config.yaml
n_layer: 8
d_model: 128
n_head: 3
n_kv_head: 3
head_dim: 64
d_mlp: 320
vocab_size: 8192
activation: "squared_reglu"
norm: "rmsnorm"
norm_place: "pre"
norm_eps: 1e-05
positions: "rope"
rope_base: 878000.0
rope_fraction: 0.5
qk_norm: true
attn_scale: 0.175
bias: "none"
tie_embeddings: false
parallel_block: false
extras: ["some layers without attention", "local attention windows", "gated attention", "capped logits"]
init: "uniform"
init_std_qkv: 0.0435
init_std_o: 0.0
init_std_up: 0.0435
init_std_down: 0.0
init_mimetic: 0.7
optimizer: "muon"
lr: 0.0115
lr_mult_o: 0.889
beta1: 0.9
lr_head: 0.00575
grad_clip: 1.0
warmup_steps: 0
schedule: "cos"
final_lr_fraction: 0.03
batch_tokens: 8192
seq_len: 512
doc_mask: true
train_tokens: 88620000
steps: 10818
dataset: "wikipedia_en"
Each number is 50 + 12 x the weight over its row's rms, rounded and kept within 0 to 99. Layers, rows and columns count from 0. The size before them is the row's rms in percent of the matrix's.

# layer 5 MLP gate, 320x128, rms 0.225, rows 145-153, columns 0-127
121:51 58 62 51 65 42 39 60 38 56 47 62 53 54 49 43 75 48 59 53 62 51 82 43 42 67 63 44 38 48 46 27 45 34 34 47 48 61 45 55 38 41 28 68 67 50 48 62 56 25 44 55 53 45 50 45 44 55 39 46 65 34 66 45 60 60 34 59 65 44 35 37 45 77 22 71 56 41 36 35 35 23 47 56 42 52 56 54 64 61 60 61 47 49 65 59 62 57 57 50 37 48 37 43 48 40 48 62 48 56 51 28 30 48 47 29 55 63 44 34 66 45 65 61 76 33 47 61
104:71 21 32 84 57 31 45 54 43 44 66 57 61 81 56 41 52 46 55 41 47 51 41 46 45 41 46 57 30 49 60 49 35 60 71 51 46 78 59 78 46 51 66 30 31 68 39 64 57 33 39 41 59 64 48 83 47 41 63 57 54 40 37 43 57 43 55 70 41 49 47 78 42 52 58 60 40 43 45 52 51 60 39 53 31 63 29 45 37 47 37 49 43 50 65 43 53 61 63 49 57 65 37 54 54 53 49 33 60 46 39 50 50 53 51 56 46 49 54 50 62 64 54 64 34 60 49 61
120:46 48 55 62 66 21 54 56 65 36 57 57 61 63 28 53 47 43 52 33 60 52 50 65 21 30 48 42 62 69 34 53 36 50 78 33 43 31 56 51 41 54 46 56 69 43 39 62 54 53 35 56 56 62 42 58 55 43 62 63 55 80 46 32 62 30 27 67 40 37 57 48 53 38 58 53 53 52 57 82 48 37 46 58 44 63 72 64 43 42 44 29 38 55 55 46 67 56 38 44 28 31 61 53 39 42 57 50 38 42 57 52 53 44 58 44 65 54 42 64 41 69 42 42 52 48 46 42
093:31 36 42 59 51 42 61 52 36 31 46 76 61 59 46 74 42 42 50 55 43 67 49 68 52 61 49 73 44 46 36 41 57 55 53 58 47 53 53 79 45 54 48 45 70 57 58 60 48 51 56 29 50 52 65 54 47 41 31 41 53 58 48 34 56 47 46 72 40 44 66 67 52 57 48 46 44 36 33 33 44 38 69 40 51 35 62 49 37 54 75 50 33 61 63 44 44 60 49 63 64 45 40 34 49 46 31 25 87 32 63 67 43 31 31 40 55 58 54 47 54 40 54 38 51 61 43 31
116:53 57 56 47 33 30 27 57 54 48 48 52 73 52 61 66 42 50 72 49 66 57 49 24 56 34 61 42 32 43 51 38 46 39 41 65 54 61 70 50 34 43 52 29 50 19 38 65 47 65 35 59 61 48 52 43 53 43 53 43 41 54 31 59 76 37 50 41 42 46 40 58 41 44 50 60 55 55 47 56 25 64 64 33 28 48 56 34 42 53 49 44 56 45 35 65 57 76 54 53 37 59 64 49 61 47 62 30 41 51 63 66 33 65 42 61 32 57 46 50 85 52 64 43 50 47 56 62
095:36 44 42 44 45 46 59 47 68 43 56 52 67 49 63 60 45 27 49 27 67 52 48 48 49 49 67 31 25 52 52 56 28 61 60 45 50 67 38 61 39 41 49 29 56 45 54 46 53 46 52 52 63 74 59 36 45 48 52 49 69 50 68 35 55 37 52 40 30 42 72 41 44 43 52 65 54 56 45 70 72 49 39 51 57 60 64 21 27 54 52 40 75 55 39 34 40 25 49 52 69 46 70 38 49 59 51 25 55 49 45 47 17 46 41 40 49 68 42 55 52 53 50 68 50 48 39 58
090:53 43 39 60 62 59 51 49 54 38 42 61 58 64 63 56 62 44 52 47 54 66 51 48 38 54 20 50 62 47 37 53 41 61 42 45 33 53 48 39 51 50 54 60 32 45 32 60 47 57 75 56 46 17 35 64 32 69 47 48 40 44 44 71 60 71 70 50 66 37 38 65 51 46 71 51 52 44 56 61 64 46 74 56 38 51 41 41 39 49 71 62 28 50 46 54 47 53 55 53 20 66 52 45 34 37 64 46 38 28 42 56 38 68 40 52 54 49 64 27 68 65 53 74 44 39 57 40
025:55 50 41 45 55 60 52 58 42 55 76 70 51 33 47 71 77 38 60 33 55 70 62 51 38 28 17 75 53 56 61 38 71 40 65 46 54 35 32 44 58 57 45 38 39 38 53 48 64 44 44 31 66 57 51 48 38 42 42 51 55 51 57 60 37 40 66 42 43 43 46 65 52 48 63 37 47 46 49 43 55 52 28 69 65 63 54 46 32 39 40 58 42 52 61 51 58 67 70 57 55 35 56 19 48 46 43 54 50 31 35 43 45 48 48 49 33 51 67 44 37 49 31 38 29 72 52 54
110:64 39 38 59 69 41 51 45 61 37 59 55 66 44 28 62 57 57 56 54 38 47 58 41 75 51 52 56 46 57 42 53 55 49 37 67 50 53 38 65 47 58 43 71 52 24 61 43 58 53 72 55 60 64 44 62 59 49 62 38 36 36 33 53 55 33 37 42 58 39 44 45 63 23 47 67 39 41 76 58 59 41 57 47 31 54 51 39 53 69 53 34 49 59 26 62 43 61 50 41 40 39 54 37 67 61 56 37 27 37 52 44 40 27 54 33 34 66 78 62 43 54 56 38 33 40 69 59
# layer 5 MLP up, 320x128, rms 0.23, rows 145-153, columns 0-127
109:61 38 45 45 38 41 55 49 52 59 41 51 48 62 30 53 25 40 56 52 41 49 24 41 67 41 32 55 55 35 44 44 55 46 61 53 40 32 52 42 62 59 63 37 44 35 58 58 39 62 59 42 59 44 67 66 31 55 51 66 71 38 34 60 32 52 45 41 43 70 58 49 49 30 60 87 45 41 47 49 76 65 67 47 47 54 19 57 41 27 53 66 49 53 51 52 40 44 49 53 49 48 45 69 54 57 62 59 43 19 54 28 53 64 40 65 44 56 39 58 38 55 26 41 35 47 46 41
108:59 51 51 50 44 40 43 38 54 63 58 48 30 70 65 49 46 51 44 58 73 40 51 59 50 28 51 48 49 66 64 41 49 48 59 53 59 49 67 46 35 56 62 41 38 61 56 60 68 50 81 77 57 63 57 55 43 42 34 42 46 60 41 51 47 41 64 52 35 38 61 60 42 46 60 52 58 41 47 31 50 51 26 68 42 51 50 34 39 43 49 40 49 55 54 45 50 77 61 67 46 67 25 55 47 66 54 26 56 36 57 64 37 54 67 46 66 52 81 42 73 52 30 63 58 57 26 71
120:54 61 52 50 49 74 40 64 41 52 43 30 52 68 65 43 47 44 57 46 35 39 23 59 56 52 58 73 41 37 39 46 36 50 46 65 37 55 36 39 62 35 49 51 38 33 58 37 29 55 47 48 48 44 56 45 40 46 54 34 42 38 50 33 65 43 42 37 28 52 64 26 53 52 41 45 54 43 45 55 50 61 41 18 48 58 19 38 42 52 49 57 62 63 55 58 44 45 71 58 63 63 53 35 77 51 38 49 65 77 65 66 59 32 43 46 72 34 75 55 49 44 58 49 34 54 48 54
110:31 40 58 38 61 49 77 71 37 56 39 46 45 56 50 62 53 52 59 65 41 37 25 40 36 53 29 69 52 56 57 50 60 50 55 44 38 47 37 56 56 61 63 71 59 50 65 59 36 60 60 46 50 62 63 65 52 62 59 41 53 48 80 23 54 47 42 60 72 48 34 58 72 52 53 52 43 44 52 52 42 56 30 65 59 38 49 45 30 47 59 50 44 60 63 59 45 40 48 56 35 40 43 51 48 39 47 46 44 36 63 31 58 58 78 06 63 57 39 64 43 55 46 56 62 46 45 68
114:47 54 62 69 46 25 39 41 44 50 61 46 72 55 57 57 51 56 70 56 50 64 38 34 29 37 31 32 35 31 56 52 26 55 39 58 65 40 60 25 57 47 54 42 62 41 40 24 58 62 63 67 58 55 65 31 62 37 42 52 38 62 58 38 55 65 54 37 51 36 49 53 42 58 50 42 39 25 23 48 27 63 60 35 46 33 52 29 40 45 57 49 41 36 40 43 51 57 55 67 38 62 52 44 66 49 59 56 31 58 61 60 43 54 55 58 47 40 54 51 71 52 42 55 72 59 32 51
100:53 61 62 74 47 61 59 55 49 41 68 62 57 72 40 40 57 58 61 52 37 49 51 39 45 31 52 55 68 40 47 45 55 69 57 39 45 45 68 61 67 45 56 38 71 54 60 75 51 63 41 36 27 34 46 54 64 40 46 33 69 42 38 43 40 67 53 75 56 41 41 63 44 43 60 58 46 30 35 32 45 65 60 62 51 42 42 31 51 55 49 57 48 50 38 50 49 69 53 44 63 45 36 50 40 59 49 42 61 52 52 40 57 34 62 40 81 56 45 45 35 36 27 64 63 71 79 37
100:45 67 47 58 47 76 42 36 38 92 72 64 55 50 48 48 52 42 46 38 64 42 55 61 57 29 61 51 55 56 49 41 56 44 41 28 46 58 44 42 64 66 65 75 53 49 54 59 61 48 67 69 65 57 47 72 47 52 55 23 56 44 34 51 52 68 65 38 56 46 51 46 45 23 50 74 46 58 51 50 46 48 44 49 44 78 36 42 64 53 87 41 47 39 67 46 50 46 69 59 36 46 33 47 39 48 66 52 27 43 54 46 56 40 60 42 64 51 56 50 59 43 60 56 53 46 40 50
023:59 50 67 76 54 47 45 45 42 38 26 23 55 50 64 30 37 66 51 60 55 56 46 53 58 81 62 26 36 48 47 52 35 46 34 46 57 46 69 56 46 43 55 70 56 41 44 48 37 53 56 68 45 55 43 56 58 58 54 55 52 70 22 63 59 53 44 53 58 63 57 43 44 49 55 72 48 59 56 50 57 40 62 27 42 39 43 46 80 65 52 42 47 48 37 42 42 30 42 41 52 44 41 74 48 43 67 47 40 63 60 58 56 57 50 57 83 60 25 58 49 51 70 50 74 46 59 49
106:62 44 46 61 40 60 59 57 47 42 53 27 49 46 37 53 60 48 60 18 34 41 35 39 64 43 66 40 35 59 49 37 42 64 49 38 56 76 60 46 43 30 40 38 58 50 42 41 45 25 54 40 56 60 61 47 48 27 64 53 52 50 32 40 29 41 27 64 64 47 22 37 49 32 47 45 42 47 66 45 56 34 37 38 52 39 42 33 68 76 37 53 28 45 48 67 63 41 43 64 51 50 37 49 54 61 37 47 50 37 31 56 63 58 60 66 40 46 54 68 52 51 45 45 40 45 77 51
# layer 5 MLP down (transposed), 320x128, rms 0.141, rows 145-152, columns 0-127
122:50 41 26 45 50 49 45 45 43 56 61 43 69 37 64 39 62 59 40 31 51 64 40 50 31 73 36 39 55 45 49 27 63 55 60 57 51 51 48 39 44 56 58 30 53 43 64 36 45 47 69 66 59 34 41 37 67 34 49 50 54 46 39 38 54 66 46 11 42 36 28 77 55 46 79 54 56 24 42 57 48 51 41 47 88 58 65 33 62 43 46 66 42 49 62 49 38 46 56 51 45 39 53 47 51 49 36 46 65 46 48 42 65 46 50 50 47 37 65 47 49 70 30 45 45 60 49 52
094:51 44 23 48 66 64 41 25 36 45 69 55 23 61 36 29 63 53 38 51 31 63 42 64 57 49 49 50 41 37 53 56 49 56 48 45 41 49 40 52 56 60 62 51 55 60 91 43 51 51 68 49 40 54 57 60 47 42 43 74 45 47 65 54 49 67 34 40 37 71 75 51 30 41 44 60 62 63 42 40 43 65 54 44 48 56 56 36 72 49 51 51 45 47 59 57 48 67 51 50 58 40 38 66 47 44 48 21 63 61 55 59 41 69 68 43 69 40 40 54 54 61 61 69 52 52 64 30
110:58 46 54 59 46 37 19 49 58 62 66 51 60 59 32 30 59 56 50 58 59 42 25 32 65 47 35 49 50 66 60 41 52 60 46 40 61 51 43 66 52 56 44 57 49 59 60 41 53 44 41 60 64 45 76 60 60 53 59 60 58 66 42 54 33 54 58 14 39 55 48 24 40 47 54 48 65 50 42 66 41 65 31 50 52 29 56 41 57 73 51 51 48 44 38 50 47 36 70 49 76 43 54 70 59 56 34 45 47 51 43 44 30 61 62 41 60 51 57 61 74 50 73 31 66 57 49 68
099:58 62 44 45 30 52 47 76 44 45 60 33 36 56 56 51 51 54 51 53 51 49 39 54 70 58 46 58 46 49 42 65 54 67 52 52 44 45 53 43 36 47 67 57 51 58 43 43 51 40 59 49 50 61 49 75 75 33 56 57 50 35 64 50 59 43 65 33 44 69 39 54 49 55 64 59 41 61 58 38 69 60 47 63 31 72 36 57 48 36 53 61 64 58 60 66 43 47 67 47 56 76 56 39 51 83 38 34 61 58 61 87 54 56 74 45 50 66 49 61 68 34 42 45 65 60 57 24
103:58 50 56 30 48 51 66 61 59 53 42 22 47 45 38 54 41 52 48 44 60 45 59 33 58 40 58 49 56 49 49 48 58 16 53 26 53 48 57 61 67 56 47 66 33 53 78 41 48 38 60 52 34 42 70 47 33 55 52 62 56 50 55 43 60 35 73 33 46 57 51 38 76 56 39 58 48 51 55 70 52 48 52 43 59 69 30 50 42 52 45 68 42 46 46 58 52 56 48 46 76 67 56 51 55 74 58 63 48 46 54 51 47 79 49 54 60 56 42 82 55 69 61 54 39 24 77 54
099:44 41 56 27 51 50 59 47 54 61 64 51 70 62 38 38 59 60 55 40 46 33 33 58 67 65 65 37 41 59 33 46 46 53 44 18 46 37 36 41 35 53 48 42 31 48 52 44 76 66 49 50 47 54 48 55 16 54 41 51 76 51 72 51 47 30 59 22 64 61 42 49 57 59 46 62 62 57 48 70 55 48 37 64 37 45 51 57 55 54 33 58 35 62 65 36 29 50 69 60 58 61 62 39 38 41 45 70 38 47 36 41 31 29 38 46 48 54 47 58 31 47 61 56 41 58 59 60
095:69 55 51 45 40 59 35 60 39 81 58 43 31 37 58 42 57 64 41 61 67 61 64 74 50 33 50 55 29 45 34 27 35 57 57 57 37 61 42 45 33 70 42 66 60 55 39 47 50 40 48 41 65 66 60 63 40 47 46 63 69 43 49 37 41 49 51 77 37 30 56 47 46 65 72 55 39 48 34 31 56 58 52 55 23 68 51 61 55 73 63 47 56 29 53 51 37 64 51 47 20 68 47 55 51 46 54 44 43 50 36 49 42 66 60 61 41 66 67 46 46 53 42 53 45 49 55 52
030:60 61 56 29 65 67 52 56 49 50 47 57 44 33 48 48 67 39 39 62 37 28 81 42 37 51 43 48 52 64 63 44 67 63 38 44 49 65 52 45 56 69 75 54 43 27 45 50 75 61 37 49 65 56 65 67 25 47 40 57 66 47 45 51 46 38 31 59 47 60 46 49 37 52 53 34 43 49 48 37 58 47 46 31 40 68 50 68 33 34 69 41 51 50 48 52 55 40 58 58 71 49 43 49 65 53 42 66 28 18 57 63 52 32 76 55 50 51 41 35 50 58 61 35 52 55 54 50